python train.py --n_layer=8 --d_model=224 --n_head=4 --n_kv_head=4 --head_dim=64 --d_mlp=896 --vocab_size=8192 --activation="gelu" --norm="layernorm" --norm_place="pre" --norm_eps=1e-05 --positions="learned" --qk_norm=false --attn_scale=0.125 --bias="all" --tie_embeddings=false --parallel_block=true --init="uniform" --init_std_qkv=0.0367 --init_std_o=0.0 --init_std_up=0.0367 --init_std_down=0.0 --optimizer="soap_variant" --lr=0.00305 --lr_mult_up=0.941 --beta1=0.95 --beta2=0.99 --lr_head=0.0024 --warmup_steps=200 --schedule="wsd" --decay_fraction=0.648 --decay_shape="linear" --final_lr_fraction=0.0 --batch_tokens=[32768, 65536] --seq_len=1024 --doc_mask=true --z_loss=1e-05 --train_tokens=392800000 --steps=8470 --dataset="wikipedia_en"
Each number is 500 + 25 x the weight over the matrix's rms, rounded and kept within 0 to 999. Layers, rows and columns count from 0. Numbers have three digits each.

# layer 5 MLP up, 896x224, rms 0.117, rows 218-280, columns 0-111
486464512510501483504534497551528532490537498505466484516472475506499501497491488437483472534515476500535494567513484517462489486479571477482493468511516483501492504516517536507530495485517489538537549505495512499529478445508522473502516519534484511484440481471520476500480511542511478490511517502508492478497514519443516511522435507534
476533466507514537528515486464480517500496515530513522543528555491486471508506511549503513516539507512505531483500503473517550516477466492511487510514553503485487490514487541470510483478445512514483482498476529530516532533507531506544495520497516491487521482544471524505486453467445499487516518548510488501535483505462478457536496484503
486481529446492474523512520460482488496509508500488515512440499531516482519502443461491469487507483525537534489514489496466546489525498504468495434500480496496479473503499479548538518518502496407475473543505541450486480495498494458543535459498508466560502517511504518477468566533465485497513511489498479487467544489520534469511463487493
520490476474487503499414491511498460514478500442479503493524479503538503468533520479505501480517511487483506490472502506496504489519493490547518542515492457488544480506530491523551507518510522505506487518478472517483466487484503510492509536481492475490511484497511497496488495518528504508502499477492495501505472522523496449470502497496
486520528498512452518499460541500503476476483501491502506465539497508489484483509509444479509521485451464524483540508479462506511495509500501528507498533494456498497475486502486486514462522496495476487508520517461506534485514488487522488465485437487478487465531529515504515506541472538529498488513505519547450531504461500490464506512504
537519525491519498447462504522492518484440506467508479476499458508485434489483491526524499484516475526493504470541513500510511481519532504478494526504525474531478513458530493479507531482527503517533489504563505499521493510527535532515513526508539544542518516491562527524501495544448503488479481496488441477514503490480523528539506509498
466473501504491478498554480466454520535546489493520494547477410555493498487532480516526485467488476530497536503495478474518522511464492505482497507500512492503495494496455501527549477526468480495482479511501486517535549489455477446527506559511488486500494534476465499496493479487458446430469486536494508510520523475521486517502476506500
511495512511511502475495500487475516500555495493528501494499497514523510534524483515504520477525525480540473499447475501471515528494520502479497461470483511496512480536497501506528489494513531496532498505487491493484538481536473504556512485502508488473502475507509516496503494505475508463519477500509495475497493498531541477430516491544
518525473531482502522447464509529567488520481491504480527501491505525501453516524485502501485494455493483531508495512519542484522500512489526480493524499516512491486490500532534480483533495496507506501487524488511490495477514501469498476509494515532517505459535512520507505496452483535493520503487520499486486510499492525474537510500499
537526468483501457511485481489458510467479522503490475460508512489523468477486514475518501538486508487493467505461465530502527504570539470487489445498491531480520500533517503497482547509534496479491501545508520508511477460451489511546495474473455485475496467539522520510487499515507467478547502500502514504474528462472480499506494538511
502507474537455512517498484488558500515480466528488502491477496510515537513543514510498470515477505464494448488460527478490499494529486471481479536509520497527514504512491506510511516515494525496499458513492542478497472489493522546453483525502497487506526455467480536514500496519495489477512478473527486490537480454502512543525521511507
530493476519494502559492436525472494492502488504467532469473522540501501479542481474521476462522489495480473517483518522504494490494534462484495503512495518508461547505467493488475509525484493521489494498516516501452499514483511533500467487501483562479487472487500507476489531498456511487515493456511488510489525516486466466510461491499
515535515512467534506544491491478526462525456473474521503460463467503474485489504503530483472522494474497478476489476500508525519529508504569518509540542440483449498525517504459497516474493519514500507485488499482473511483503480505540435493486483512497479525459512528499507534462540509472491479463486508486479501501526504492478504466527
462503514487492515451494509443509532488524529502501536506521505527507485508503512503527457539502529488495486531508488505510478508471506478460482507482510491501523499489485531481546570516482456445527466481503551526498498471528496457517487505507514480484491523525522507535508465511477514478521491504520500511480495464488498478477524502534
488516495490496445519508502493493474525521504494481490465508522511525546468521501513489517488480471510475544524487473512512486533499502539524492541489525513503486525458496449462517494470504493480478495567492499488482467507488503516473444443489525443460544462502545495537508484508488511484497489518487516520534509495461519523512491510508
511507481499512492494468458491469497476490484532522513472492491524515476507496488492465497493467524508491514493476513515498507496480488470473502460511487538445529480501451540507511465489529520491508464486435473513458499514540473508496480521499446543508509479497478453502517442508470456460513514478516534529488511503511529488521511539504
482563539510488553527468508506522441493509504458527531570469491549507496461508473469446496489507494494504532507491496489518546458485516500498496457512490497564498466483539498501543475556514475489478545523474513505487508557527442503520476509537458482494517549489536521494509528466511445549500470565501509480500513496509453516476509490485
500497487452486542519537481482509519496473490473547514529489511546521475476517466463472511517516495540499528481490474470463500486508522544473504535496493496532520509520485506524526527546506491464466500505506504453465534504503485502522532548523461478515446485516474461522480484471485494509506510467527522534521457479505488488509513471507
481531515504510502508507526511507499478480485471508490488512494503525493501503510502511499484496481507515502519529524504493496471514515472508503481528481484493476488496468522537522512491512501422497484504524515519517491509513479484518477504509505492499520507507489525508483533509476511491522472441481473499525505470469522478500502507487
518509513495466464544504450448526504460459528513493504494477563469548520558513454474503493503502503526451477520517480482536505475489518477469518462536466486497526542527520498491517539502469483503504456492508509532513489516506481530512477472506527488451505534463517500529566519510481505485478540504469500510527451464510551491514492508511
490475465462485519561527509488491500512511479526478510564516488558511500542483507491507526530457465493547514483524496475471515521473477523506493505521530525495480516515452506479463471487508490553508528517444457542503520500499505492530533503479474532487502479499512520507485499500479516504523523479487526470472505494507491470485485494481
512521458503506451503494479489489512511457499471511496468519494515475438486503513496515476491438500512519504521526497483487526467528497475492468521511493437513473510525462503484514544489513506500476536502515499522489468446491524505493469481538464483514502522475517519508514471544505536475464507527544475493519535471501533514504457524523
529539513540526449531502563506482570516526540492499532527484494527523517499489532488492478527462502528521482498501504532448458490458491447540454510513486513420500463491463492478503480530453537500531511485573510482488481522545481484531461470489509504448448475485462499489523470478502480497505531508475497513513520459470563497496507475460
490503497464506560499524474477493517492529538454489518522479495505513533508476535462499540500527493485511468443471498513494500484529533434495504446506524499534483446492568478510527514508551482536504479522485544542511499523485531520530507488546475470472481489449525521536462465521516520467483496471476568477506503485517513453505513485504
483506496557517491522522521502483490479516481489527521487539491490564492547513500465488469480522482489504500538468494510480504490503517489536473519497517509455485484500483485490504493534547517532534458522497497481483527459505515482532489538539533491465508477507493472484490554489506485489479505474501501513520528493473501490525521511488
477514455498491508485490509512521499526503493543466476478473495540508476471510487500509492519461545512475517519513507462517523512522531476490522503483468510490502511495513476504493505517517471473520512506490496503521482466503476543462516481511529505486474487481475522505490496499518545475520508507496493490530533517485475529480508492481
529516503475539493494478439516494470465453472522477505532488519515554489542521497490480564513546471531538524500580496529498480504497525509444510520502480529454507534486454506455513532537499484480517509509507476511491505491521482472447490495492487474506506508509498492502485527446479526480469450469556511479438495535446513499507488495508
524531544547444516540482495479512457489502508529520496525483476477507563484551515490501479486509507516476509492489511505509492472517477523511471491500510465519500543498476503471472519476464507514460467482509501486503478527497497522480487510509501468527523532494503522455524486509505481486490470483551499508541518475499481492514517486508
532503516474480542484499519519451474478541523518500506546471467467521481481481459535514514469470532484499471536519520523476507488480501535438504511509508480500487470512523512537490483479497480500527527498492520560520525511500517492511512496515491513488541473506520527470494522506453468454482477518510516474479496497516521483503491496469
487486473506483454516545527497547485501522482502474492517459495477508494522484517464487491507485536533511467513534512508511503515498483493463507481508499497482512468543545506496467490548469474504501490472493496513504508501516505461487483499490484486527468469530529501476480490467499480516467494459491494503501473481458512529509476471488
507482500501536506544469512517477493474467495507480459490501468536425485540501536514495467490453547511520484547438498498483537561478496483534515460453504510500541483516529564474558489495527502499451516517486522513520500508492519477501541468462482510590536565480472497507510460488502473521553503468532475541469453514479493546468543555539
543490511450480462491534477493501501451559464528519512536549497485508482478522549487486532491438523499556481527552489492521507512532515524490545468500538522516519453501495524554496480479518501461503533484507486507510477455429534471525470505502567566467464443488497492458472496458502472514529518486447483533492507515509553493494533526521
552500500498517488515494476545447468512484482475525502491528483524540485489500520508496477507480473481512540473474490513460508468526466496493520472515515534518501460494522477485507527476502511501522500482527506507513453534488479492520500468503505489478506516485512520492533465483474463481520441536509464500461515530513534509515495492515
516501522517492507534533536506507480486487492502533514528467493507470503472476540481496533520507534490516497463507570501449507492522490505492507494451516456500500479500520478497506540500527478525499534561517512501521495525523497475519495482490520521520480493473482515483536489462487463470509490490525493491525460537477477521470519529509
528468519494476536549492482509524531520509506488513490498531501489479475519530510485500498507496508493514500519502522471517512496506497462516490512502523493524487494470499514501456523505540574491527504520502507504507500466490505482507491483496481536521504480474519486533491509492501489496502465491498487483477511500484492502481515470500
484541541503475530464503482472560530517458514497558520459491530524484492539511456479508477478508505466503467527416499581488484476503488522546475539530475487565532534537495501469490502487503496497517498484508464533509498489491527480524460448485479454524476492494478513484486521482546510515436483505521533531532490456505470492509501469486
519492496498509525474528489523513515498489526508514479570504508462495467512481474498488505455489513519486542493496529521496481508471507477482474534507535493473516488534486493465490495519531469519472466485508471512516495477491499503505480533508507487479491516493522460470486486521523481477503461495491557504526535519493502491527518490562
520537490505514512518485514505530511491506526518476490488529501529502464490425526496497506475503514504470506496480509502483543481491473437581473506482511517515527482494504508527520507479485468495547497523499506493512502478501511481472523466483499484492509521548501492537500545521526497469482548473514524489465524498511495489530500473492
518514494485504517495496436508522507491464517474529467471555495478472467530478494491456498492472462500488493462486467511496483502444502492509503538528493445540530510513502519517533531490554507477531506563502526487536523485485492489497486477521496458538480520486509495488499468523514521463490508482455486495490501501488527510498472491470
502532482520478470489461540510483501488514475459499461514480485555463489491471509510497494476466535497559529502529470482510460503490471499531502469477503503515483490500469480516472499489534470510506532477531504535495513481533458462522538492480499486512519434508522497488531515467500499456546516474529510521493501500461523490477526503544
479493456489487500475522460505468532509501482531538521500523515512526516545498473475502488482479508465501511484516510510477522493502498485471544489478533532491491512544482513505506491472514506533504497524483454514492526503510465530504502526480516499516514528454457486483485508495520517533505478510515529498477469523507498497502477474501
533521545480487488527478517492436494484501476517494502513499484498498500501496464500490527514489505491493472505475476467561538523539507484512550506526505534511530506544511498497564481512504482568523522510492510471443518511528478522509517506450513490546500511506504548478496500508523473495512502528554509473473469518495477482514491524495
536517495520507506475519474528542474474449478502458552517522539538496510513500479533493487537483553493501484467522500519447526485503508471519518499485503484487517516487508486535486519485494483500486507508485496484490539519530492499491501497504483483473492475513498498479497468500499520488474541468496444500506510500502515520481471486547
488500457450479549516499517509520494504481493463565464519504511486508542476532459504473487493534498496506463486500461498493503502512525522496556530519499509497513493513464486497525508501555522500486512522515542483473491515478465489489489508529506491472518525499472477514499481511490450480495487514487484509475507496503497464493509503530
525523512474497474497508508517502473493484489500447504547516496503528492517550501519513501497513467479439512550476518485439494471515458485490515543505498526511444559486507474529503533497514498525478480542481471442526503531520558500579548516508502497463525474533491472497515510471508479495502503521491494525501508542537501491504532519528
495500532532488515502512499503507519507488502487461477489507512522526490502505513517500496457518502536529473526549482541505533495489512503522483495464496480535494491494542510502510507490476498497492500463498492491495485487520546505494491462509518516498533520490522522513476504537463530480490476497490471478535480499497519536504513536504
447494533470480512514469493520510469520470530468473542502523520526469469506515471484475517490517494505487503488488515462506500499460482455510564477512479475482502512526505503494511468487544511500525509478515488496522526506572509544473546479459488471506440503513514527509483540474497526543459484536504513475508558510504489510506485499491
547515506534498499545501473461442517549481525494527469465569494502489482478494455454534506507536505493526509521477476499444568541474571463513482525487467470505534528524483541447507477512533454508498513456514496554541468478467481519472526549530496480499522457472509490503530430485504482522524443471522557527571421495473558475467512421495
533502501503479490513523476481471486469463476455487481482501497500507470493507509491480524525479516552526479482483484529459497482529467521534529534507514462500496455510541482489542477489535527491506502476513466517529477523497484495522481493531468513498522514472480494508531511512455480484480494454511481499491480534475503488503485485496
517528530460478496506516482502480524494496476469508508498502480494483513502480501500493475499521529487509504535501492495487587502486492507521519494512497513507484452479490473506481497483505536526518499485519487473491466508480497512493502459521480543524461488516507523496513527498493540487526538485507483480479504497503518484475520502497
489499483526503527476522499498499449464476544506473501544547530507499482454500471422513442475538516510488476510482497499517501492473473459462472476482554501510488523503467525466529469503492492479523528480505478518510445444504500502522506564490511509499421494486534456510498441526485489509527525515522501482483480504509479494504519463506
491518518515473504508471481515477463477540474467498471511504532481475482497508509525503546530533504501578509501545512478499506513455522509507512482517530502510507515505511497497476481524508508480455528492484481521502521518486470485494480541498459488483490519476506474500483504504498485513492491484482525496485490536522508514491484495513
550474514504491496502488486459470506498499442497488510521508513470467515473513509491508541486463499516536489497470489461487537519501500524502521479531485497485522475487488480503538502489484490517509490511534458523463511526463496502494540481493466517516494509523548529490516496497468510488476472500513483539489519535489449483547518537468
555511464470475497535510490482510508506552488506486505513510511491515489520547491474494495511485495523486491517508493502515503487506519496489482500530536513518476487499482500514500491494544497524504517503490514477484498532501473491523512508492526521451466510525515500500485507500469447521505508457486489554478543505514472548533477509477
518478545514459463521509476508503474462507515548492517505533522507530537502461512489491494507510507479498492516504539477523481486512501484471476508536518487487466541510517502456499463486491483501527493472489566516515464493522497503466476515516506515535499487495496451484521514489494530490530504486504501520554483510478516515507492522462
545503511524470505521471478474479511507550536508455492501468508537474539482506487484507506537542476510526487553497526504513501518505461499509498467476500495473502534491506506467485519543484525494501510506441522515489528449458506464481492524505507482540505516485535480488529490526498522511493498496479526509495470545482491492469508469479
489492455493474452503486528517517518499517477521498523513480500485496480506503474504445475500506505492481471548541483511518486517502493480510465521520524464503516520513469527488526511495510518509502483453524494480537483443524498527510518496501536514507480484514517479525502507528525502433513492472567533496452522479454516479491493536507
517546493511499458494497479471503489516496492470483516507529461492513523480523519470494473511511463484503501532449512524489465484537506517497520528485518454487489523446511494429484503555534533482512521526506493495499481515514535490539527511481464518501474471486506511464494489471554463536486489515485544508483486444471493493499504531542
473535486483527503460533468563472471516489501457443499501495473529483521471505484494524483472523484481533542508456516530489556512521501467512491498504510508504494513546500494536535455525500448492464487484502509561507504506537504503548505480525479477489501473494499506497537522514530535469472471462557474490466527502484515486539483495518
493528476524468533489497478517496445475527422529485518495495479557483493513505493475520509514476487479490475540479498513526516511502495464512500503507469484465540513540469475491520491514500513510491512497514519538477496458575506552496553488509451504487485505539453533545528470502527470519458488505506503478514505504464498518454500522542
514497503506506507483512485477514472463507512467427520488483470489495524503509531513487515484514510443505484547483477528516512541505468468479538516464530505479456495489522560497563504504469457494470479515505476525528515551491499456513524530517507438487500523507464480501499499444477467530459529500542507458502483509513454484514485494475
496515448465500481471522510476506481506528492501515550500519458485515463514500523446523493501515497495512475511442539526449493476498494496482485537559443464511528466523512501507495516525557483546551531545487536549497486509485515472526510512507478508534514485517532520477512469475519533554503500478534485488496520492479478491534511496499
510487506475492503537501456529518548478518484510522481506526523479528485512526498508480499512509481506506511471440499492484489502516488457499538505480522476487541481553493463502506479522498484509510458515518509552467506535547471520498519526549499506521528502503505488520458525490541505469477524491474513545502521472512491530492502464495
# layer 5 MLP down (transposed), 896x224, rms 0.13, rows 218-279, columns 0-111
481508524491494491496488487507521511545488487504544500558484561491551484527450514505526475494488482506491537464507552485485519512507481463486469519560529453483506457507510554454507516483480526523495469528471513518491486504516515499479526462530495464505500508480538508505522495494513507512500546564522523536521490481503473503483509499479
493510488475555536490473439494471484542501516506505537522472511470463528520446467528553458496458476502457492499492533500497488509478441525565542532493521458479468472486506507451536478507427554465477508484548516502483519430523528463524470552458489518487507479485493474523499481456437536495498522521463487531491531528467496477521526484507
490516518536519540523487510480551506529471518491521481486528485499510481499527509489465549532474475463529509471497507491508486474496514476464493552497503508471471473521477516487500468463505473504526550513520485488536499484451464538501536494497478522522491507480484513489499483466484522489484531523517518507512512485509483489450453531517
505510511475480513520495485511496490494478501475508495502546507519489514503538467491492516487512482510494504504521499506512507482505496480497511463483507508518507500546499507539537457509532499477500523503483530494476497544497519480497514488497525480500489509508489498485471481525532495556497502467489504525506482533490469496490475489519
515502480473486477543510492471554498521510461524492515478536445477511512502510480485512480504486530480503449501415557552500550527449527522537476481492526535494437514453490502499500531473503517501506475498474515497519482487494516537512492523480505456513488494501490468519513480521510504521482496493508498498482528531487534513556491469504
490489508503492530486522488518493524473520504502519496516510457480487448508521519494495508496494518557492494489526457530486510511477518492519496528530513500511496467561517481476519540516483494519481477485506504518533474543507505482527520507524488466528478505543523492550499503493520515469481504492501493497502491532486539523541498498503
492492443486497521502473487502487502470463495488486491479506471480533491511495516458503508517469504496520505477514494511440478462470524551533520498532479457476495495503484519531504485470514504527510519473510509530521455535481527476488488525474516486483497502521514516541491475460507494506519509494499482487518498487515501517497521507534
499478495486503499525445506507486544496474536493511470476504524482473507504458489455511527520501498487477508521515529510521489488487521515489507529540521503481517502431508516526473483508496456529511503533473498469548542493513493497511511495494519533470492526517503451534476509502530514514507483518466458505505488515500493514516506485492
485490507529515504499514496555521498491475518475505522490503497492534546502479542528480546473494459510544496516548490541518503514506460513470502526527506487493476497521473499543503486498519520467495554501531529460499476519486540484481464495470502535522522465532490517470473486498490565509511514500530534493493507508472447468495507518496
482533473490510528501536535530524453500483504510435501499506504507495546484526461480538516467446466479491516521540476494464495513508473464536467499556476447456499482507509532510527495463505497477543511457502526515488536520460482524524547522479566527474486489485480542497512488483490519512528518525464471477477501496538508517498476483480
510534506495503491489491500538491497482526510495555507501501493456502458454527531500510491499488502506490490545533518475479499511496523491486488465502487531511501516516485508482505484452519513470469520470529508509518517497503461515518472530516538523494503491503484482495477499461492492507511523521538490539503530521497503500536505469477
509485550493507462476490474529487510500490541516509510514522534524516518538459476511509477486448464528497545520511501472532482482505489504485460542499486521467512527529489479464508469530532531499481455514538456470510531476517551483517481520522531447542527492510535482489523505470534525537505487509503460498480494489437491512517522483459
487516469577458489519505515510522502497512478518563468556482518452498532428500514525514501539478447503503560487510531492487506515509454480501443528509479454481514518523502514500510528489502484495502488477478514479472497470520480492473450481505541473512495528471538486473465488515484498524468516502465538473538456498494521496499515551482
519487499495515499530512513543533501498550528485517540495490461469479488453505504515534535524493513495471500449487515517477541536460482518521515523475474499522476413507533519510487511502530519451550528457504490530507510474503517510460515525435484499491553498503481481500540459527498516488488536529537469515539507471478527558508481507514
498530493454462546496529495513469519505487502517516521505503452499506506500477497495526466526482499495486532490514488533522483478483469476485524497527485482505521462491499515495468486505526514472514531481527493540486548498514482493495484528488487514495473511540487509521464490466486508500496516502486517464484486471512479508462520475491
494459524491496496504513511493559461508493504463481508521510520462470512458492486514553458503519489504447510473530473476507516504500522487536509499454507462566464522491528467484469511497471494508483511494562531477531494513472535508505511455460499510493500521507521526495465519486482540541478490534468457479526517490477489504477505523467
541513466494483498509437489494532512493455473551487487500513482484489498482478526490496516494520531547502519521523465485485492519501506489486456461514519470481517521519519547494447478475479519480455515526480466516465491527507501468493515534509531508510466482512500502498483515464509490533502482483520526489492469495483513521544510503513
481479535480478509463516550481504492514477474498488555519482540495514484492447494480507485499537479500518452482515478509441493448546499499540482505495482531527528508522543424518494478480528470467502527474448494476476534482496517529522501502501507513501516481513476485476495500519504511524530508471495494487456468503537515544502488518467
478473515497520499476484484490503508549527501513514484545501499515457504487505473460487494467528504541496478503514511488490485557479512518453552485516497516503520490496504441504483525503478466543508523511466485504489496502496487484488510485496527521494455506463510471495481483502515462480506505536485535509500498518511500526485474511489
496464491506553505447512565488507506505510483472466520481504517568528486463471485469476505517482520494507454495490513467524513465492504519494525481505513507486528500460474490523486537452495427504488508521456543500480460467523508500527505491487454500505526472461497498515452494488526460488512516484514522508555508507507478462483506512510
502482518445477514485489468461476513485506488528530546510492474518527518487508509468492512504493466540537543512483494468532520520515465480485505473489563517479522493495520530435501501524486507501498527496537511500500490494531506524536480526523542523490479493487468524487446503496489500507489511493464508490524512510487485493534516485489
487513498494560456492477469533468492502482521456510520537471495490535472504459531530496480477468469558465494492484527508481522454494505511536473504499473496496524517485502450517467514509498527470455488505525476461519515482516514516429558481535528458502551515466503467478509486430490505487515486519546490512471478497516558530545520533556
489487529469445510467479510528536463513513491511496497489495507518509489527518496517516489465493463494469523502536544496490446515523504508535444492513491482507435494509499486495491548487518482457505510525528541503472535522506561483509440501527517510532503500452498519492445511466493505515509553551522485507499491499541443505506480504483
478496512504524449500502480496498478511524500531494471476515470488470502504492511498536497467491520500467496495536504502476498514454522470500535529500513493508528502513489524501483463522509467463476468483500532470459543466554543512500550461482557516520460551490492548466494606519484467537496477504463466526496540483523431504515541509490
477514486472491528514502507525495484500512468549524457499523450505511479514490519488490524511452497521490522486463455497523501497463462486441485528535509440476494499473524445500485469519465480525472491484493507513485522506501491467515502545462523531498523483490460543520456519484521461488483532512511478512474512511515483480513503486449
528516497506501502520528481514484489490509538492487478454483513465505518501500498512487515483503519457493491501487473535511444459516490482500471504512502507538497514518518488521532492512494522497505527501499496471539497493509513515539528506510489548480515498508523490516499517504508486520471453492493541502521505485530493523508501468500
532493487520489503463522520424468535471491493539545498482484460473493491476481507479482492533539504492438508477506440502506499537446519534461496547540541456524530471550483512549493484497492501511463526535534453483458499499541462475495518471533467485474479527493525485501535518554483490477490524494433472480543533459475532515493489483473
509513506492521492529508514483511492505476491510525516518499510517508506490531493494523503495467512527530482493499517509482513513481512475498519500485509518515498492512497510462499517500514480463491465461507497504502512512524506505500504474507468502500501482480503500517503512487509478501529529477514455510523505511540496540521501506505
511529494499467505484495497511517495495530490525434494477546516475480502537496536513520519538530504490489498483497502539516494509489510523450517468495467528547543532511509462482513520521486499541555487480518528484511536465490441440459488520523553510531504546468522480483498531513525480528511501482516451553514501498472512516504460508511
508529532518488505500496482499481480503523476478521442528532516499481477523488522515491470490511481472490496510530501492445481496522525501493493486489471526539512568496490497485471531509533488491527501482504498495496448504485461469512509470534498514490475493494526500529483514503499483493512487490529518503510555522512529511534513448492
521518506531481527508552509538498463470474496512441469502444508562482497482508563542449518459519538513536535516470471500513515550468488508535471496485541522564491496513511543525482466490478448503459501501463493533528469533484485486509526506521478516530508459500477473518538496436497455459510588471536526513495507489458515497509535531510
492469397499522491512521497518537509459503566506514474480478473499574469517510522519538468497502526487489478471498501488491553468530549432501484459506464463477531508489476457520477505498448521507486491495490528530494544529481500485496457526446437508504496492526515511515499476530531484457481489466493530531479527489520493469517524491486
479477482503497505503554504491536501487474515521517510549451485506486503519499477492508499487518512488477470487512486472518485501537498514475499508446512469524543493507473533500540445486502503520521524515475526517490511451500508518454511495497500504485439467504506493491519484508499498477486458503509484525496472485488444484544507564527
536528506487451504490522515503489560533544501508517502494518511510543498496488490511505479481480432515489536465527551561503510469522490455467490498550538509485467491472488488502480491491520466493509478483470500517511479498483481517505508517502533495497505513512529560493447477530487472524476520516504472473475467504571534486528472474490
518514509506522504505528510477483543512521533494549464510527507460510500504475493503480495462522478485495534523521481547527434464514496488489490532539487503493497531552520479492493494501492480500489542495564466500461519516536518507515489536499501490496501467538477503473439494489464513466458444534493465470508509513519547503521513521495
486515479523496539517461483468471514522491515495487446475490527515534437484522502485517479495467500554447518480544505542473507468495523464459493454522494529450530555506491500502484484468511539510489449454541483513560492546510520508487516479479481528484497466496527523479501504487490521488496480508507489507487500524519483474539477493531
477514503531525500512455472541501484504481574483505517492455464500501490505470503536535494519496496478482485547472474500477488523490539532500517499513482511498496525481475466504515503525531490530467455459534510485530448483461475510524510476536464490441462488483518468499490495483519500458495483516473476506479476519499484515511503480513
508491509520504498516498507470534500518490478486511484518528481520485494510529488506501515491519483515528479518524515492495518508509497487511499504485510518519506504502517508493496500534505482467484514490502511495493491494488501478503514513515477498496489474511507505501511480470501527503523503499487492513469507526488491520534492502512
520427480477514512488471484525487523489492506485484462557528500464526483525483479458533489481482481491450494484485460476464491525461497498495510521531514514552541528464506519499527485529498470479523506519526500503512539493481490529443486473562475465511502522439549520480498498541497539459475502528505504489511448526486523540480492528471
522471464497471525487542490540519487493469489512473535463532494478492510481525524489452520478500494528478510494489496495545482496486498512492465547539538491478493469527552491516489481473426547509467502496528486511517514474531494488506495509541551491522506546529518495527485494462527481514474527501481515487523511521483481479552490511522
532527525516462500501470484520525497507495511481487493449511487459460531536524494553458496528485497534519475546485520483512467529509483527536476510536478488489453532492498439518474478544506493506522495515546506475486472494503516511527534486508519506518479504514518534514493534491533507492453564467547532513439512475507531521475501477498
493434475539552489495512483506508475479521535527515513515514448515485487469513524503481506482519483454479537512450534501459488518462547474523537452403490469521523548522488497482489510471527476495475445484530531490498495513460471497475533529481477513432525526455561507542490485533532468455515509540476460451484501488532508500524548503507
545483486502516506525490447522497505507499510475451468474510488477509533517483502548547485494507482472516539543473486509480490499481479509511497465501500485507485498490523477511496474495500530522489553497504497463511512498520467493552471481501506541496525495490488482499546521480501508498490450502499539500466496482508498467493499482484
494511493495485503488525492475505483512474524509525533510506484488490492502510494494485516490488503474524486509519513532491500461493472507510493500498499509512501493495500483467499501527514460487499472503490477490526478511506519492519538493476490499517499500493526469485510479487494520525469525502511464520511512466499504512529503502514
544481509446538466466510551502447527493517458516508513510522520506466485466456546447511551498476526528544497509517522537488487505511537497513437496529522522474524519506481471538574535476509493520497506533476481510485527515500512481493499513517477525472463557483472545536478498492541528478540574537454497531491493499516506450502516507489
488496496515509499496490525522518509543505485531481528513474519540508502485498481480522488478500503509503472485512497515498501469497506468459479504503528513548521437501513491484493489545488572521510515487509506550479513498484521496471517517505489468535507478527538482502499467476482495501465550498509513461527495497482501532550540489508
509525480503499495496473470489511492502479497487497496491495481522491497505512490496463505487465494511520487491505469494502489488484487486497530480490510484506514484477499516499510489515527504467501500483510526513487496510468488490510508501509493491493490487518482523540502472471483487519506496505473504510488499517508487523525474505521
549512460511541471524462470513502444491522478457514492430505505461493467559457521501557450529488550521468468503487485532453525464505527535484478513485484569558530517539508525495479472470520517504470520466493526495443532519532470458471507483534468464474492480473516515507494535469476492504484482497504528516495540525519481478529512517527
479481524526513499557516490515502505536495522489501522473476490487468474484469488499468485493483529541475499508478540470511533499466511488492503538500497497490518514489459535514488476519471506475479490523462502517479517494495482467537454520498485501524489473519543487520524479495460480478507531497515519497493519506482486501509521480525
503483502521493513474511519502500486528473525499508538489461486499529524502463507518468491492532463532535511486486469487507448486523509489523514530510475533499505504487495504491474484535501517516492534556503526508534511549523513529460513520548522505517497472505508492502471495531506536494481500508528527490515499487493532507475510516490
489477496534527525526483496513490503512489497511483492490495483485538487478484531448517517501498541512524515495496536547522524508480503487466484510495513493512514457513546500498465524509505467481491500474469527520522530509511549489479448509511495487501527511550553418520514506496483471502504533536497531503488476480514481484452492503497
526519516501535538505451511523481522518484467468542485492494519479570475484467499470525508470487499506446491502500543512521508500500501503493485494550505553511576526545508518487507515513512505441491463495486534496543501455514499507511466507524528501540492516503479485517499507460489549502499557527499496527502508486500507495520499498517
468497499485478502508463525496537526509505482524515526473478495458478528485476494507505518493499519400478487515482471471469488504500530487478504464505542477536500522485535500464510476516553470473527518492584535494513503464488584469482483470531534509502493517469488527505515550542499486505491493503517542489497461460544539463481489496497
497526532525515478494460477523493509491503536498527476540480516501484475511511506500503501491491520528469511546524497484502561528541487512456548554499496488507515519482494531519477529501501556534400497522481459510452563512496511467462495521455475520549514521511510526514518519528500506504479481473502515489491517521491457516526512492523
521508494491502509521496483494499500481506515508505492516510488496494505497515488493482502504494474514531508531473477512507493527485502514530522479515501512491514485505479503522501529535504517505512490520506505494495501518459496501515506483498513475501478523495477490516487501510504502514520507513509479496469524481491485501488516533526
495526469508496539494471459527456470546456488459583507517490474521479531500486480486487479508480546449486475530474523453505455515506489503505509546487540500489535467536514447465529481511511538536485512499490502569482519497486539480519512454476517497497469522540497500523484506490515501530505500512519527483454477508482501479522554468515
503523472512448462485532547543515532516522541507483565514477536477498519476554527549489507433473524493518475508530486487505508527496500491493443536518487483513541508460477532517487524532499545474533484496513495483570493483466445515477520504495534485508530508488495537501467491504527514433508504514515498485486500502466542500508506524464
489511531491476535539515478500540498495480524473489504501480498538479513494486501528471494499507472478506535528504527480521455487473522543543507521467484496525490530508504464512474508525521455476491470527509470494484491484475496516486521512499533498535505499533513511485496505540523514505502494493517502480502491466497460505505505482510
498518499501475521504473522509470485526484532510534489489496569475493492528485482506479465475555485511514533514510476483457516486524488546474502499481498482485534539532560547503465512466487557567490484455482500496486557510537495460482504525542561501512504472501514512457492515476459520491502514499481472530463475528498498518551547484515
496510539533482491508463509435489490531508455496549487546510504476522510507493477545560459506482509540540486521487529480521495478511530507454527548516551511433511478567521480517485481503587508522474496566504505522515518519534493467561490489478498492549494514478521489523511490495511459498454555505500495528502488515493506468464485456532
466521490470499474552467491574459514499535448453482521527474493493463535506480518502526504487496517533530483520506550513500483507495484535476519537484521468477480554452491546496430482517494554524465453492476515508484491459501522511520448504504458488495497521495569507496487486497453503457481511520511500509472479509522471513491522445498
505467470536536496493492503490494561500484535467517548490488471508530519524479457523484477507525488515449472540467499516510488488483503533529511510480524530509535454492491496458513528514495472511486471490509489494501521493563489531494468464519522503532503546509504471500498504478495481464491454481469468491466445510565510501484529477488